From a checkpoint of a small transformer trained on Wikipedia.
Size: 12 layers, width 192, MLP 768 squared ReLU, vocabulary 8192, 14.8M parameters.
Architecture: RMSNorm before each block, biases on query, key and value, untied embeddings, normalized queries and keys, ALiBi, local attention windows, a norm inside the MLP, value embeddings, hashed n-gram embeddings, a smear gate, an embedding shortcut, norms scaled by depth, capped logits.
Training: a variant of Muon for these matrices, 135M tokens, 8653 steps.
Each number is 200 + 40 x the weight over its row's rms, rounded and kept within 0 to 999. Layers, rows and columns count from 0. The size before them is the row's rms in percent of the matrix's.

# layer 2 MLP down (transposed), 768x192, rms 0.0905, rows 92-99, columns 0-95
098,190,229,150,232,189,161,240,173,168,159,197,216,194,269,164,145,149,282,169,90,208,253,92,162,206,138,221,182,258,151,221,190,238,208,228,115,210,211,245,213,166,280,225,255,196,187,214,185,120,249,253,187,208,189,279,170,173,177,206,267,219,182,252,221,205,227,171,163,248,157,159,189,225,166,228,125,179,180,144,245,188,147,265,176,156,206,132,203,194,149,210,183,218,218,207,219
101,166,277,241,214,223,228,226,152,165,178,279,218,193,171,223,188,266,211,168,169,168,190,132,154,187,234,211,187,191,173,276,208,176,178,167,210,134,194,221,177,224,200,233,245,260,217,199,249,149,215,225,234,156,222,174,240,172,195,160,221,132,147,198,194,155,277,224,183,181,162,174,192,206,217,173,219,152,230,205,251,246,228,176,155,174,203,166,161,203,245,100,218,209,195,235,155
098,201,262,231,209,146,196,210,176,202,179,207,189,127,207,186,308,187,230,141,209,215,109,138,179,229,151,184,179,133,155,211,183,154,187,223,252,200,173,229,169,223,198,165,237,281,263,254,218,181,179,221,157,285,198,228,142,222,199,171,256,202,249,194,210,146,162,192,126,177,239,178,220,225,171,201,244,149,118,295,226,185,225,254,186,88,222,193,205,259,155,247,139,244,186,180,234
102,197,200,206,254,170,242,187,73,182,184,139,195,207,243,201,168,204,202,198,139,186,214,202,172,166,159,161,232,222,205,154,188,275,222,226,114,217,284,264,241,244,195,237,210,140,229,222,148,173,187,211,239,223,147,151,231,185,183,191,182,192,259,219,195,253,249,154,192,169,155,253,180,178,169,219,192,192,168,240,180,202,233,116,242,202,210,237,188,213,185,174,266,175,214,155,213
103,205,238,205,136,242,179,209,193,164,118,189,222,205,186,208,179,193,244,160,145,176,198,272,242,186,214,186,256,205,206,233,238,194,189,188,211,169,193,227,154,144,246,254,239,277,165,154,190,246,222,246,217,288,184,179,254,283,275,206,160,197,185,252,227,225,233,186,164,253,206,168,217,199,200,160,212,246,168,215,187,241,176,228,238,123,281,176,297,207,285,199,152,167,184,270,255
088,169,194,261,226,234,251,217,216,192,248,197,163,261,297,222,191,177,235,190,185,199,247,183,223,102,236,206,154,192,230,208,213,220,166,133,168,174,272,185,295,239,185,211,298,159,235,209,211,236,213,175,136,173,222,171,181,211,189,179,167,194,225,173,191,202,177,242,183,236,205,129,182,193,238,213,219,231,243,177,161,159,201,200,234,129,192,292,176,138,276,193,227,186,168,213,262
091,203,152,174,209,219,259,179,164,120,151,222,183,321,199,157,238,208,146,155,181,213,239,185,208,136,175,209,246,229,152,228,203,167,152,145,188,118,247,258,206,161,287,220,235,177,154,182,192,151,202,229,175,149,139,236,180,193,212,237,204,162,247,162,197,266,176,231,234,292,145,156,210,193,233,218,243,171,237,146,246,191,255,169,170,203,247,131,171,187,250,212,188,164,193,209,267
106,233,136,245,186,226,144,200,262,208,222,234,165,164,149,156,181,201,280,153,220,254,151,151,180,211,171,218,165,77,163,210,177,257,250,126,147,233,160,115,232,209,134,194,250,214,201,202,225,189,214,210,281,212,237,157,176,253,199,207,207,155,210,204,213,171,235,153,200,269,273,187,195,210,193,250,159,222,259,223,176,192,207,147,210,184,198,226,296,139,232,220,157,165,195,206,155
# layer 2 MLP up, 768x192, rms 0.192, rows 93-99, columns 0-95
118,253,195,274,201,231,217,266,205,159,184,182,172,169,189,219,174,140,212,248,248,201,179,140,213,217,171,208,176,242,230,203,220,160,191,224,206,199,175,216,159,285,199,188,252,168,209,165,222,233,118,151,280,172,230,233,203,237,154,214,241,174,149,240,250,263,205,152,204,156,193,242,217,220,201,164,125,174,244,277,218,199,203,147,241,169,182,137,207,225,184,160,140,218,190,150,168
105,261,76,198,135,176,207,266,149,182,100,231,155,181,167,172,204,245,247,136,206,181,233,184,184,207,183,244,191,161,166,177,127,164,250,223,241,216,216,161,198,206,134,226,219,218,196,216,222,259,202,224,250,167,206,201,97,214,239,223,218,171,180,226,209,209,198,203,155,153,237,209,167,233,203,181,249,214,212,260,187,220,233,212,253,203,126,248,242,272,248,115,142,193,213,209,154
105,184,301,104,161,197,156,194,256,226,188,194,175,200,258,198,175,220,197,219,191,194,212,165,181,179,133,169,290,200,191,211,167,218,208,205,132,163,179,142,206,186,191,234,191,214,199,160,190,228,238,240,253,235,208,286,273,234,197,198,191,321,231,226,270,204,141,286,154,172,204,187,115,200,189,241,231,247,217,253,280,201,189,235,133,204,289,257,138,241,165,178,184,202,169,181,181
102,224,166,178,170,245,183,176,153,212,215,194,222,217,197,179,221,203,154,162,173,190,201,147,167,105,209,214,245,208,189,213,232,239,253,233,156,237,169,198,228,121,171,159,221,195,180,110,183,208,111,203,245,87,202,191,173,168,190,131,214,159,172,187,171,206,234,250,210,163,192,267,213,321,190,228,190,153,194,190,246,224,137,216,183,186,277,242,207,136,298,200,189,168,184,140,185
116,241,201,197,139,229,207,248,183,176,272,293,236,216,234,194,199,193,212,190,241,195,284,215,175,153,151,244,192,244,211,139,217,209,190,191,213,189,198,198,212,133,220,158,259,194,171,196,155,264,219,205,184,121,267,171,228,169,160,249,167,152,236,216,223,195,239,250,227,268,185,162,197,219,161,153,165,206,128,232,131,177,176,247,216,146,128,194,129,241,227,239,167,217,225,189,251
107,246,159,205,158,258,214,185,169,190,264,216,181,200,205,259,165,174,186,222,179,222,147,192,218,170,151,265,196,150,174,239,194,106,183,120,310,137,252,200,156,180,246,199,139,178,190,230,236,169,176,187,137,261,243,201,199,201,177,312,209,161,154,225,163,187,250,237,227,237,139,187,256,227,208,169,171,190,239,188,230,180,165,156,272,226,278,120,154,217,171,240,165,193,192,183,251
102,169,181,203,242,245,245,196,310,187,172,141,271,188,129,189,257,175,174,100,178,230,222,217,176,197,171,127,168,139,251,175,210,187,204,210,210,192,231,116,240,233,211,176,234,197,209,200,195,283,181,260,175,159,266,208,170,210,243,247,243,194,169,158,292,201,217,209,176,222,151,247,211,230,164,160,135,220,199,248,251,228,167,157,267,222,169,191,254,162,188,212,172,177,157,209,199